Weights of a small GPT-style language model, trained from scratch on English Wikipedia: 9 layers.
Each number is 500 + 25 x the weight over its row's rms, rounded and kept within 0 to 999. Layers, rows and columns count from 0. Numbers have three digits each. The size before them is the row's rms in percent of the matrix's.

# q: layer 3 attention query, 448x448, rms 0.0234, rows 0-63, columns 384-447
# k: layer 3 attention key, 448x448, rms 0.0234, rows 0-63, columns 384-447
# v: layer 3 attention value, 448x448, rms 0.0234, rows 0-35, columns 384-447
# o: layer 3 attention output (transposed), 448x448, rms 0.0291, rows 0-35, columns 384-447
q0 080:532537452520516510499480492514515511498486489504438495492512494503524518506503512517496489511525483519549483502513471471495510510504488515481520491492550527493521521493515533484497443480484464
k0 077:546524501502461529503537496493507489445492470531499477501492500547542481561483496490501492534502484475494472486539475442501468492503494468515540532453483519499492500512543510529531483505530476
q1 085:435491483519503500473512532446488493503522499483487531524502500514495487516477480498502474519519501525534479481445509488481483485512505537530551503481509451470481501546500496480501482459558525
k1 094:529524534495525497475503482497474541490482480485504487475490477562496480496503506536514490482461529527515494534483510483483500478513482472508495514487438470494503504490527485519509497524467508
q2 095:489554503488522477467534451516484524529493510542507477582544512541498469488475494562510537543514522480491515518462519476475512491498532493504487455506431518463468453492460518514489496486484450
k2 087:529453490507458470500512445444440513539485499471471475472542438524465507506493493504448473467493514472513457477492483507481484490521527499512476494504509497469489493489467479470501539460511484
q3 093:475516500481517553465545457547547511525495506508476509459492480502492507481510491494494497514520485520470499484476487526518512474513471482532487546514474542503472503511527525481493477502505553
k3 083:517521510487517513510482541534505487536513530482492532511494519499512508508476507498514529505522514534511502535507510491552509537491528533482497432502487498473498524497526480522475514535468519
q4 082:500471514493522500466480441500539462530486463507511463520513499487510486525530480517511517473484511451526480506490486525467497499446522520546468526519488503497481484518515496531517483505488439
k4 077:521500466498474518494490459465495527487551504477529476525538527486509526482502479475537511469469443514472489481490492471455498495462581449511492500510503519521519532525476487497513441501505474
q5 088:519513464536496454498474511506480549506486546538497486487497465502474485491482485528508491494515550472515518548488532481509483535459519494487497514508511522500497483476480514485482467468490490
k5 076:520458503522522524488518480530529489527538491512510543512527489526526495502504485477523496524450499500500485452536491516508491522507493508518498476509507515490565478497490485488466489470523527
q6 102:511516474471534508490521466511557503493479489533509424518483498457488548487511484536482461502490503459495510502516516526453508436487536521496474464538479524458494491449509499510495516479484457
k6 103:508467537499501472471468449504495494517576528532487486511470515464512512479489527538485534481455502514506502550504460460521498494511517508463495494495538535497501472510477489474495490523482498
q7 091:486516538512527469526483508502521495532486492491521470487487478507474484484475501504504468526463525487458507487507509466490499519506507479496471474491524513499523486481475512484482537490493511
k7 086:501490463474472499482487506481463532502537495514524567481503505487503475496445494486494513443509503489532485523484461522489510491434500498536498491512504513542519539496440523471513526446517514
q8 092:501481499481517473525486518497521517493523511518509485497473447435519528452508550531471509488505444493467506528498493518480470483442505506491465483500516499471491459464486492455505504488481471
k8 096:498538538486512508500496504503498458548497530514513514516506512499496514495469476524501545492481525553536486551511542551535523519523484547521527464477502482498507541509490470510489500521511525
q9 119:501531491463519518471510478474524498493455442491519483506495537502473475488509495474492477492455469470505488503527482540488497500467441562517527473485458491458510500514503508523501501538500480
k9 118:468489475478544520510502505482489491562516523565516541533491463477513463493496500504476491498513500482487527504482507538527508459494499491465519496505507556525443495520472496489524508503503482
q10 106:492490535491486517519460506478479504531482535523527488533472537486536550512488501486477522478494497503542514522490508526529473520482459483490505539483507540516501482507499470499495479533506473
k10 135:521490523550499488522456492471505495492504499477509514499522460529530521519512490519506498503520523493507480493501508465468529521480532509479525523537494480520514469476530497491568472503490484
q11 167:470463500475471509470536529507527477487510500508436493492490523498468585498521489463489530517494544533481499501548476511510484507465540489477483479539448519458489505496533480491467494499485515
k11 145:493518441481542527482509547522510514519503501546489433502497512508475437453532481481519441488519527515497518536528468476516475490470497512452502482519476521514506487504508521565486565493499554
q12 133:514485515535498490508447542502452504535492457508503482522557472491546517520454502531491483477534502481511495539509501505483524529531465506488529488499536498510531516528497491526534482453511474
k12 121:482537516518508475507463489506511447484497535463510507490505493522522502462495492528474519506514512501513493492528496536492527506488512503518496511485474474522500490475474448488507515470485507
q13 092:528508522503477511522471531453448520506465472473486505511524495472506517511469525486515475476507527505531490512499533469498487508513507510478533468491497487530533509501505473513526488488490496
k13 093:491496477518501495510506526494553533508535526491497502497493532467502459476533499496530512516482500503508520514536484513533499503447488499502471485470541500496502502525456470510490514480494490
q14 092:492458538516468475530479465509518528507538530501502515497484496477468469475486527477489515493463547479476443529540493523480501514508491527530507500481492526535509534499524465472519474508477480
k14 075:471521520522547510528456527509473470492528511506553536484513506512469523506480485476500532493483534497527505518442482532509521537516484504500509500472514514540502509485532507515484461491519481
q15 077:565532515498493473515465481542445535489487495513481502469468469495497545496517473506493558518439487513504507478511495464545510492448528483476518482481473546503459496517513488498516502499546503
k15 069:515527530519475496525535480534535497470501462482452499466532468509501501528482477506508480482467477477500514520457471495509528483474511534485494505488512523483520495496527478536498510488547524
q16 076:476504467528473508539511473527468526538513493497452507453476489503530503456511499491498463549474502464454480490484521483507525496489499522521529469540486515473481475490465529450497490473546558
k16 081:505494491479519479489500472506510514504570537513545516504481533481517490478459500485445480518504503509506518495491463558519487542516504504480501463440505544507491488466515473493486479490484481
q17 108:518504529470499501492488477523512480530529478512512507517542517518511481507507521514523479520471493506489478449507528537531525511470517560493516520508489471480500487481500468500481460530498491
k17 112:521474498516466543493482500486499508520465491473478490476530492471480446491473535498462455491483445478505494517486447501501484491490464511495487522487494523497474492517504475537524484539540478
q18 127:549509520526496511487466473505458496491500524532484546517497510493494451553513505496534524497533458537497498503497500518497595483496535487490530484480489484486524519507531467487483487534457516
k18 125:540482500540544479516516477488531500480512544493497488501510547468478484505502497549507480484460499480497501477477521441512540509484518486518489547498519500488464469545484511503522500513492499
q19 096:493457515511497540550503479551527525462505501479496490471467504480505523517482516497519546548473462491529528482539490488562496477459501485480516509482470518494478485493526492501509515547546503
k19 088:478503466508519497453460488525539512523541527494505496514534473486500532462494491502482497494513509519530461508510531479521491559474524521451505450541525500495542492521533491497487506514470538
q20 099:519501498504514491487544475474485500507509530532529509532522478485513490519500503512515533472492487501518477509476498496473494438499528457519516503475460512487461481501496473475505525509473508
k20 101:512458493496510534566533513524532508510488485515502541498495511488483507465513475519537474538456492533484525505497506506499456506474479466518461490489503490521519491531500517466482495516545528
q21 072:538545520496481507508490505492550536513495438492465521540502545522480493514507533485484486544472546487506514458542515500503485542500518494465494520514520536511506515517520490518493514547508480
k21 074:485517481450488518485465556484494493500502464468522515465529452492529488497456510509481504514534470529503517502483466507493502522492530508494532491471491562497498526513512536499491473496504527
q22 115:498519518480501529504514456492511507506537520477500481468458510465503487492526559530479520477474541473511500498491502497476473472493517514488496504512480497505509493513518438464471529535500498
k22 111:500508496502525525451485518527536467501505504525563549521520510519509522460536469514469535528519514568461473519541472549528489539485522476478474496514464491491516489486499501502455505491491484
q23 076:483569489487507508487517494462501538503470470471499473457495485494493490501477510497473479529550471470495452518455521522526487505504481487503491498519552510515556503516465501480470503447510483
k23 077:492481473514465513468506541527477502477513440452478529495516489511492465464471512477505498495499522527507475484524474567469463551526445527526484506492531513505448510503461491511486489496508518
q24 072:508502488494467439504478495452487482517462474488475499489519524480520507484479523514498483506500532470530503517467459580487495519513487520496503554532483469434504506493508505528504497490473499
k24 073:497487498479497541526512492516478490463494509507528469479463503474505503479478512505488526525518475535512531556482518509497501486531494531494514545463507524498527491501482501509529502520480496
q25 089:503486473540509488499457580477450481498485491498506496488531499510548520520481490494538484518521544538501514511475576494515516472543485470511493501476550483524505487477512539501503499467495506
k25 081:472474458478525503440523542491503494497453487499493423495463537507519528452494536524494472479505508503513491474545511548483506538481454511512502501511457488529501505483484495517448513487544511
q26 077:489506467483551503494475499468483499488477527494488524519513475483543506545519456468456501510531470510539501501484522472506508502515482466543505494467550503529497535508487456518515497543489500
k26 076:484493476517493496499501512498550506522511507504518503508497528496500534486485496496480465513538516504485491493505503519492497518450517525467497494514556542502458484469448483500481523481516517
q27 091:485489506471477514499518514462478469482486448477493486495524504508542481516526513456514452547518470513517479487522505501522558522529491532520534525491503507512538493477473539471515530502507502
k27 098:493502500523506529503528523513508508507510471512514506530516451495491479480503532472508547503527492504538553489509487508505453526481510490513453475500468503514498518556491499446541492518468500
q28 092:497548498480534515545514534534518499473497453466488543513474515488506552490493474473497485542509476516543507448484527518508512477530460459500520504492491488527504507498460512491484526493499522
k28 078:407509514541509507484492495527520480509492486486479483513456469515507524485516526514512411523554480463533497495501525524472479500511492476468501507471529505512530463466499541516491531517533571
q29 124:491496474466484500487500432491483508504517518496509516471517525475495462485547519521480490475474561458476443523488499498523497519476519559521491503521494477539482531486494470512505516520487473
k29 103:483528532551535529485513497495432482512511471468517523490529496502466507513452511511481522503534487466494491522510465510528553497480471498495513567542488537518526512502531471555496491502534476
q30 104:460483511497491504459499525462464481508472495509525481474527480533502530499453472532490445513535462552539521488503547520512526514536497496517561528462524474487560496525513549493492542485487536
k30 099:498470530467464494513523545474472515486499492463511487513489480494526512524499532450475492491495476484491512488463499507453515490504513479467518534493463531481453486506527524488548474532483490
q31 093:503503514493474471466525430484504530504481453491498537483507492493477533491520518546528443499471497480478464469481486507481485501475499502483503485506503501492549480500484500532499476450476490
k31 090:523468502522528515472446511500498522466501480504481472529478493517517491475468504488511502474470486515505483480546455471506487501494520469508494514542484443483526477482467477497477500537529481
q32 094:501502468520541442500524513486517501513528468533514504501441521500526527474476512497493469509477490516515527500502515543467467489557509492522508491499494501471519500499496512471502504484515472
k32 104:484498515456507506483521535510508463498498534509463493514458513454507519472479508458493524484467527520490529527520524520496489490490474529524522435472502501516490518483503497472440493521494497
q33 080:525474533497539502482490534465492543494549456502514541551517499564504493469494512523503449491500499532489480497538461498512508508488510527539521515535495471486504500512518466425490488551508522
k33 081:446490512475486483473489536454518514518487452532514498520512435485511517508489493472530510507512473503554471467515490463488499490511494475478507515501505519500494510501502506508499474503499498
q34 136:440440534500446514516518502475465512512489504540497554490491489558508488510446465488520442495518505524527493469477527514553458547475487494517513493456517475526589500526509508493491507509485513
k34 134:478473483480497487510456528488520500467489497511519482502448514461493464486484487456521498503515467494469485505522509490480491494500467482498488472497480495484514497479500515533480545498479514
q35 091:507514481500505457499503489522572512517476458467517501530526545459502492496538511466475535528495535484485488483501481487479517495490475497518439494521484509468465431497453523536501470537474476
k35 083:497502480488496500474491484472474465520489510488519509469530491488489480517486530521489542468529528483496543505484531515481499464479483514488503506456500502441484530501494468494509495498514469
q36 112:527507499524488519507512517548462529518497495508578522516500485505500495476459471546507467506477525500512475469488531503541499528468473501490513536487505490523518498477458520527535492466507502
k36 098:464479481500565492498561535487484468539519538491490512555417494500510495486476462496511481514515486475471507484486492546498532508508494525510474459514492504498520487483478556498466497503508497
q37 121:516492520527449473503488535492484485531504520514472477479512471526529526498480485500541490534512495526499496531517469485526566531450526462457518494512515484469537491548559554509467517501517501
k37 115:518484456501475513500490477502542561475472512468496496486478543541458494531523498452509504536523487537432491483441505460473475465515504489478467503492466502497484532478517537530485499476486522
q38 102:483502514498506515475519503435533489526441449496493459550493528455507497481526471463486493493501465504520463478480522570432520455493509479521530452511520530509524458487525536510505482510490468
k38 093:514463477511511493501512535467473469463472501519516471521498516508522521479470496489524520496488500491498497488514503497524464508513494477521504500488501516507471486464443476525480526466519509
q39 083:524484552494501530448487474479489508500508522478504525525488502491463499471486481540484491466484487509494529491511457507520508519512501533499538450475492468505571517523513519555466473493499490
k39 076:441503486514530472525461449501508505527496485497485501519524476516502523514495517492475500515475479504532508460506536506520538475522509482482510552501510510519515494531469475515474515480500503
q40 124:475459459484506520498466519499493494500492557536527481500503519501493487478509522476476513475513517477530494549488516510482519501491491537465519515529505519489474485484488489471530464483485503
k40 120:498522473523545516490532551534496478497491512512539513532508496510483510478476425459537505494492515520479500513528528512501504528490447505529506477510504526512493534487498500475458506491514537
q41 102:500496489507483509473462553518460494483475471520485538495516502465556553499489486496496470481497496543523517472519493521506520496529481498483482476437551493516516556517524493506524481500499511
k41 086:493518509491467489497480523476523496488481484521494456530508490482567529509521509502537491535539488490557475493529512484506519520487536529480566451512502515495510514536522483528508514487536485
q42 079:473513457532494496518475521521464469505504484478496528510539511517514499490509522492473492546479536491517515490515502565512488484538528562479505511514479492507502560493483484514514493464501463
k42 084:480498544514547500500543474516466460487474531503510504494497524501506483469482494495475528503498508530476543539513540528488525494500471514488533489521480499492499497513476504495480519495522494
q43 085:516487546528490478498493481471467555469511471547534538500512527487483484505475485545511484498462494484480437515511511494541469495473492536483543496496490489493540522505487477482529487513474519
k43 094:501515555522498500515493519476471475438462483487475527488501491493518525514516517508493492517503482439522445480504496456454507505534502461467460577505494521471468513569497486476521474513531471
q44 116:493523486486465469545485441502550588482512500508476507525483521482490491522516506490493509512502506465487484500475492480485469475465508514489479504529525514486514488438507534473459499518479466
k44 106:523528486463474526470509487522534501493537500530520545490529473511482483507506517465509487510514495532521503513504508499472454496481487500465490494483597512494504518500502531484518494470521533
q45 114:515539524501525515471506458493510497514495507492479475471465522449488504473511500480479520528484478504494510510512483525484541492537492492508471527530535524517486504490510527475495472505527479
k45 113:507499480459503450508510503508497500484477502499485487515503495488520461544514498464518512482502458529482501481508494464485448472497453506511496533455521473502484516540544513522482496511468488
q46 089:515530500494506506508515469524543544538502487501448535491486493530485530494537518449514522524431512489484496442498415484468472479493542506507472498476483489523500478515495492501511524496464471
k46 086:497525476421517480524518505514520500514525494473483528500453460471533499542459499479525504507521485554488495505498463448493494480524513489530506498425502478529435524560501482501530482511497519
q47 090:510512497503484497509481490474498529509490526496491478472484503471503494493445519553500476470464431503500514515484542533512451496499492501528550468520480531505486432482509436484519525477477480
k47 094:484506489498520503489502504546529457515526515487438529511505470499505485474513486473524512556480527532464512508537463500513495550471437521529477480516502486494504511529520473507460475504521507
q48 074:513476543486491492499544517470495492478484503513545509507480500490496488526499479540518429493455427520461486536501484509458489487525516508537507493500486527495462510473497473484518485531478510
k48 090:516522514505475509527465510503513552501508450496510514489516486479531519517507538491517550499480516513573536508483452478524519499511516523515499506517523504500519524510508508481529443492520475
q49 087:507554537531479484474497470490520577507514486536477541495507522507488504498478497529484511475495518474489460486512493530503507483510548490501505479523478512538487513480467495511511501511500451
k49 088:511506513549488488499510576517487480531491481492472520490485452509493504508487515530536520504549509447476552515495502542505485527527485528523492512498531445480518503520496511499525529513514473
q50 104:491478500521511526494505510526516487448530459467526518547513564457504509500531477479493478485491462509525513515496517503485500457543512480492485482514509516524474469465515447519508479537477491
k50 104:484501500517503519496466496510543469499490504523517497517507497478515451487498513493536494540486506518467481481513528568513513514490476509494464457530527569467488490500455502472475518511501459
q51 084:556510482498471484479513526528484497533484450470541479496526490456548478504497510479499478504486508468461501494504516525523501534537496494504479461475500530505503476516518463530509471495476440
k51 086:464547498484456488491490526545501456475471481459514509483581544499477497462511448496490504479525490472462531519506516505454463524458505547503518478510480523496493542550483507500493519509496472
q52 074:482511534505448515512468478477511506507505454488529464500519479493508501485509485459470478478519473487515499506489500536522485513488478479432473530540511497494533508518479508448514508458465463
k52 074:512521479506510511499531500527507472495502483493508499540473524530481506434505534484499494477488500506482503471479546503472486509537457532466460537512490471523478453495500515519488515541459525
q53 132:516527523507483520509513492485480494479496488465497512448505452522538464497438509495512433517531493504498508494500505521519532537511504490509569488486549507546526514517481506478454523474519554
k53 115:472487519524484538484519522464502515472509543518486551536483536521486472521503520501443517523520497479495489463513480476505457479491473498469470487499503509488504489480458509480516489494490504
q54 094:493485502520504510532516548484468512503540487513505489473484519531484473469470513504502461425500508462534477527500464485517475491506475504519530548529510498483523518500467484507499526465554485
k54 089:482466481520507506500528504495515488510541536529558535518476511490497470477502461490531515481470534494499553487551510533515542519524495518516495504543531518558500477494507483499467496514498516
q55 086:446509474517513563495507546545517471501476477462458509474512519491493519474496516476489497552507508497473503493511524540522519491509504492504517496519517473510516505494487481473448530462461494
k55 091:473538516482484525472499545493481466487488490511476508487468547501532490496518498497499519519517517498513483506527536549538545526505480535485506475484525551551486520499476508515488495544522518
q56 075:485483490520507488522504510496568482502515513472493511519481532513468499465488512469490497513552540493521544466493523550488507529486517501534513519554517485521470476471527464512470520510520517
k56 082:472449529475493510494506499512468515532521574530531440476510521485536494517501508516500505515460502482484494526465501505514494488491488519482477499550508526491541488439474554483485520521509548
q57 106:564496529507507521506490495501537529477469477532520490490487480465515546491483487531509552473470470513490555499525525495497530499481528547497496505506480491480507539504538487497475466539477448
k57 105:491445517487494512510503543520561499482469467492483482518515482476518566545527509523524524501489472500488523519511485507464475519512474487560481495502507525481521469516517477494502497521504493
q58 103:505507517499507504531492463509564479486485486491485488489495516478511535476469461515492482493497453488515502492501507506495479479483553511518481497490481496500496474434495488493446528563469514
k58 101:489493476454477492472484532492478527529507471519514522484513482489517521495517522523477501515500522517501490523485471540479492516493518471487521523494490560470487477462482505494504511489508462
q59 093:540491530467511519542493509488475421505510507503476504482490476488536525478499515512520453511483463500480523495522524512522521495517514495535550469484495457517525549531515503483516523526494468
k59 088:509536537506448485482494477475516514469458465510500498514464494498541564524486510493493512519477445526496492510483522491522525493499500536521502475484471528541523522469495475529527489482510460
q60 064:466478556500485511524464531475476506497519505476547500514500454502497521537516513481517520509499501541495516521471492457495465543527488524478537494501517478473489515485493493475539487475505512
k60 080:495550512500458503510503526516499497496501458464515515485514492467495489514488547481505480485509502534552498511487512534491529513491509450476484481460487495494459562514494499488513483498470482
q61 062:471481478529450490520454512482485498502503504502455533476498470516495466484489547511545495491513516487482544476517484489485480534462482494498474518483512519502483537533520515473504514490499467
k61 059:489501525441539504472517531514541497485495517477520530500480463487496529524499481495494517477472499503534493485531534492501458526491503486512461466467513492525534478514492487513519500512481553
q62 069:481513460560485530490497474483484497520546522480484515503491472515512469473477500533518447521551486480486478476455507518463500478481494522477525478528555526480492491541464511506490483484485461
k62 070:483484519480541460516509484501477485570545488502465494481519504537501552527511518482488481464496518454460489439527493525494477500583519491487461542529518458509510505500503516495490519476460508
q63 067:459489514475474490491521504509497516510461475489461528494496548541483520508510520506518456507530470472509467493475523597527507536486498516493501536562530460472480500524501545479480539501498543
k63 070:483498503471461456493526518513479532516509500539491491493520515500540483516516506484514498492484483505524491514518521503482501476551494548462511535477503529475453491460494570513540464495491486
v0 070:516520449448489523496524476565490544503478483479517504486440573504513509543535502532480523518506540474481508526541579508550507459545493540513519492472512521497501484545500503496473503487480534
o0 071:528535473510543481443468504498519504534494547537464445510564459530503476567517529528480524520565490548477483475497514464497559493486526533519475505499504500482523501501456510482516508480501514
v1 071:500509499536531483494482476490477488472472505500483502500477478494523437538493524490464437476532534469492488446475553514516470542491465495478546489525499493517454482513494571504502515498460495
o1 071:545477549500492442480537536517486494493525483535532496491500462507507468500502516478523505498506478501509488524477502507529507514499518477481501516519510496506520464546459515525491500484494514
v2 068:505498508505508478504534499486501501556516464492521512547482454493495517507444538539496469538496491525534522459536503524506522475503516498521475496575514519500449487475499495497498511492519488
o2 071:490466515515531466529546537525526500520466508502427457455443475505507499483497516466513507523548518472521536482514466475531530450500520557457474469549475524512525490526472508527550569484449526
v3 073:510525476480515563478499498513478529496546511525516519486502524439472505511474485502474480521471494512520493510550485503469488460520509534514509510531520483507514518540497558482482511545498499
o3 073:494493527490492501479507515478491490510454519492475483504493475489492541504485450531546484534473507469472485480515498540469552482496485495500506525511506553450505456490467479506499471510482467
v4 076:538511543493447506496542532538499524487486551520473502486491523472544485500498533471483532434513547488535507500506490500540484591510474486515521499491503469471459493513543529538515514481504515
o4 072:462484490510513517508540512517470466511528436513532520491521483479475504503554507477516519529492517570489531467506533538493490495518488501523543486524500504505482537484502533493504544474487450
v5 079:495495500498467497502508529512510549519489455521526520488501502556498507549517491530503523506512489551468539509486517476498470495500492469467474493505501454494566479489485495470476482518512525
o5 074:484506515481517501476460500491468511492526533490461474541507512512495484506533495552468484466533523483513500525492524530487500553494524514484471484492509486491502561495520495488551522567541489
v6 076:487505516476547499523506451454525501483527484494499548471521517449458458511498524512482517500503468509493546433516543458524503497494485524510483496553503497539448498481495496482503502488471503
o6 073:494538449525477518463530558539491448524518480542515510496514466514497500494485528526527486530512496508545519497492496479501484496510488502473522506518502534487490534486453468465465495532495508
v7 071:518484467485511501518456460522493467503519550501510506497497497477473505469538485473506503462511494495511583556499465489514478522494509479497496483518524485535499543566472507491492483549505498
o7 074:517508545504539490521545485488536492504542492481505499477460501526484532498483517492522532486482508504497466494514504466511477487526516452502485497496412495498492493474462528531512503489455508
v8 074:480510460524500496461508455511500526478522506501515500496496476526504527503486506505494483543468489503504530520487508470502465511502477508528517525531510491443548493519465508506509496462514463
o8 073:505493471446535458507500526489493455508492556489513484494501510479503530511534488506516562541515530479467488557522464510542499456504489447528473504511536499473494487499520523480486504514439520
v9 072:484520486519469503481460515514528465478487547479506512518547527527497467504454435504521540532490489530537500493443465538479504517486494512509465488466527553523509525485461484481510471464477481
o9 072:534533482510546490554516479434534506490492509502466481416473484481523492553492514526514520473508506501473515489510464453548503507505576466487467511491426501455514506506528470446477506519493493
v10 071:479539494446489560532496493526485492520534499496493511496522485552463535500507496522500467537528502516546473474517518488461551493460496485508489507509480502480481542506483468467508471517529535
o10 066:510517484488516512548484453500489472412478505466511539497489469495515501549467485490516503515500484508480522523533477518504472545500498488509508506486508530511493526497465489462513493501496545
v11 073:488524526495485466484495486505477484470488477480487474512497513520488483511508498477451499495451486499468461490549504511547511507504488480477454468523476508513501525456456478546528512488499531
o11 073:459511485498478528512462548474495475534419542559520484487487486523480476513472501471525441535517519506540499480474525493479494503516508531501531500498477519487511502533473485516562488454472505
v12 072:536478498473477500514538545509534493488486506481520470492501539496501483521489529466547503525454472517507506499519484452520477517488495512522479511482518490465509510534516501529487513510502495
o12 077:488495544484546493501530517489483511507496525468495497488494509494468502468533497483475495501496502533489477470465510495448516506537516470502513472466507548543506454465517553510517529490502553
v13 070:541490508506509503528538491503474481454511516498489485515491541491521515522493478556500461494454509498470479546537498504479503498521498465473483490509541509503542487515516482488499493511492488
o13 070:527505493496532487525477447457535533500533517484474489487465516528484501532495454493544509547503546459476501463470532507528490492508505501512517493488478529515492481501452533468563519456521517
v14 069:495508514512521507478505474488508523465511488519514527486491490469522465481506516518504498500488492501480487515525518456524527533498491503486474505532517521481534512537510511507524474521523509
o14 069:507530538520551463509516503519479524496498526483530520464500541466488467527479468489514527499507475504540558494527494541481534492499544528493556512502497464511520483520501484506515482491434484
v15 071:503509508502513488505502506490457462505539458513518463505513503493549534528496480522520510495520495496490521473505522469492500452526514508473502488442485511498498533477493530505538507507514501
o15 070:513505542519435481492521500517492537508556526529506515506506508534468514519494477528472493496470512514496473548526504469471464512481547535462493540481490525478477456504541521507483504491566531
v16 068:493476497435468503485507445492526542530457475516492542493535525463532506481501520487446488500469496491507506514519492514518542490548510511478530522481542513487517514510502441508440479481523508
o16 064:516511514501519497483490519489488514523502507520482471493506532462487520513483519517481509538552511494485506454458533528500527527466496530476488465488523492505476485478469462529531536517475509
v17 069:514513534478499535470508498488462555541532514445458506516514486519514497500511520493514530504514496537518547504455464500501513501505504510480513471520497503459471553489556509490497529466541538
o17 075:464474490524497531512457517471476498508495519495540475459497467479488499478501538479489497490464507506503473497518548539529500499516526503530521519550490516520494458517521476524547494501507466
v18 079:523499495534503513478422467472498460499474494502518521481509461471500501461496469514478505521526480490511470473482533520535511522496503537516488481439514514499451455481534499502512500528497531
o18 077:472497503519493470501513505451454544495491476561483521483516500491489485552467495526529520486446521461494477530527463492504462525493450494463536482477465480472537486493485475451500473477545494
v19 073:466499505503482517522501525516484561466488535528505488507485490477494503513532492524487516474540545526464512506491502486528486509520501504472517544533525475503510544473455459532531487488501560
o19 072:486492491500466499523509467511508461497530489525501467490497512478507457504494484463476427453483553548495505490525473521500526526512465534522431484537515481504486507452518507503514503518537487
v20 072:489540503500468523495515538492470530466520494481497466510471488488506513515499462485531490449500510539522513493505480523473489535551495490501507452526497471534487514534527498471577522494524534
o20 071:533523520475523522476536517499482463505557460467521518489519507497553505514531489504505485480532493500504509537538577488530486491490492510504538530482495468497516495525474516493495543505496479
v21 071:407459453519452467489509507451524512491528520493529494517462485515488508515461467527490508503478491494504494500495521501479502470533508495507496515480443457460476516464485498518491474516492489
o21 071:480469470521477448507473474541500484517492518529510515504504556505490514485508505508525513498491519489519532498511453471518481488486546520484447505452539529491489467512479500486510490527494504
v22 075:523508521449534456457508522509516529479498507510500484485531486533530493471535490486479529545488493486503475492540494516493489509504505455493528510486529494473498502469500496473500517544462490
o22 072:501488537506474469487489526471478509490484502495485483456470515504441486497472518448540469539509490472489514493508480488482555519446493491490516467518507480528516505492484487522519513518513505
v23 072:506478462491524478461500475490489487492482486469503517548472507479482472481489529437517438511494570462521498522437504517540517535520484472511539456510524529453464501485485483481501513495510526
o23 073:512466526505515473526525502460487524496463501516539519482528523488502507488473494490500542464519510499496537519486507484475451456483513477470494481488492457466533480473469488483503487481468472
v24 076:537503520497456505504501527485503528496459470508551494472457513536498502503461473517476472455531472547491509479522552502497493456512530473538483525512513518464491535498483448519510509488561522
o24 074:444524509509495486528536489486488463483482513477460486482486530462486505540490545544494509557464508495481488530518500481457501538497517575544451477543464513531522498471517479482482515522558511
v25 072:492485513494503518497529560507532520538475515481517496491456487530453492505458534511485502471542491486491506533491531483512506452507492525498514512502496491498459528466520511523499486493536479
o25 071:503560526456526484533468529513505521481514502512517542495480453484506499470499503469512482493501467495529502522510500457480419521494503493473511474495507559477499431525538487517503505471492496
v26 074:486489502477472478494488461530505517513496499488533498496499526493501496520491484519518464460447501537507480485478523509485488517478469519477507543526492489551482485510483480466475481497480485
o26 071:493487535516458511515512497509531520504493519550474494513492471500522516505505502479497521458491487488520482477458489495511499487499494518527491538543500513460468466484491489503483478483459485
v27 075:478557528503480495496472518519505501490518476513510522471497503452508472473480487543496464501491493471487463480514517530481535524508469473499513539502498497528518507500527514470499465481477508
o27 076:534549524495502502516470499489517540466515547504505519487537549503507514478477532500488523480512525496574522499508446469486477515456485452507419514551532516482496485471510501553452492516487499
v28 076:522524484506500439482524470537553516494501493507508502483515490487467463484480472478528480510462493538517477524505457499512543534466473486516531502479478484490494450517484513467561475545478502
o28 078:511492518522486518476481504522502510460435473457511520528503514484495512541503525508517490463504522465497508500501487490495455492510482529467504510461530527461532486444481488559450490505486477
v29 078:542511472487499533537479472507497454480496516502468508520492486446522510492538472453499483515534500494519510508501516492544511473487530496496518486521531490510517522551493536516495477544529526
o29 075:501505550517482529497546522489548464460525443471473501476453533509503543494536479516478521516502505514495496479496455506543510507471467503529495461505502527498526488466472491507527509485463473
v30 072:484524519485545511473437496541496510467497478513512502515414493518489449480515500508526551511508523483532453479544500519496510463486515501520509502543507491465472501459477484505496478462523470
o30 074:487511479536446462488499493499495492475461527540523521499529486529539512506439513456503516532548485475493507520478506496493496511575560467503535484548519535469505467522486540501491530520492499
v31 076:561441464536482520453502478501511555508462502494487571516520495484477469535489515504519465552490501503499478496504564508511515472504521499512483530502508511469478531477491531494536494476519488
o31 075:487534525491500478538513461480514452496470519485448501512475534501465514515516512542471534492503515483506521505473495498502499510507509544510510505489530480501476510502466476545508487488497485
v32 073:515535508505469490499531526502540483506528492486504505488490512491521465531497450496488505475521537482481506496497482485467502508497537435494508496517467502502461442506523513486514515483494481
o32 073:508520534476541485483513466552431499529489532520545523470513491468482488482492529504475486514477498509532478515540497514492510479509482510445523484474520495460551476534509484509517544471499484
v33 080:493504478473515506477478481476459504538510515458494508528528467470502483519521478514487455506477506487541490464517533511473500489483517498526478539466485472482502474497514500449512495499529481
o33 077:530488553493444514505475503485527506495506517501474500485507455484497491504474466506539497498510523498488495545522486427542473494493485552480476513459463519475494507524497489497489541490494482
v34 072:509538530497517480496486503489521523521493471480485479513470514532519490462528497509510463492501500538471503514484515476517482525499509463462505464478439430513518465455505535455529493473491463
o34 075:498502490489474502483595515505516482507509501538486517498518536526478515503522463474503459479471495484515545513532463472474485501505493496522495490487492504466458501501497472520519503507490483
v35 071:511459502525529488520490489542462487514504536524493511500460489483464438527486484517502536533521495508516543509474543523528483567525527495482479514529495506494503469512495486478534501463462497
o35 072:492509509488512512543442478531535486479501488461493464489489494461545489480452526486503507462461495500467491484523511477543493476505471547510526500468503533522522489498504546491495478511485521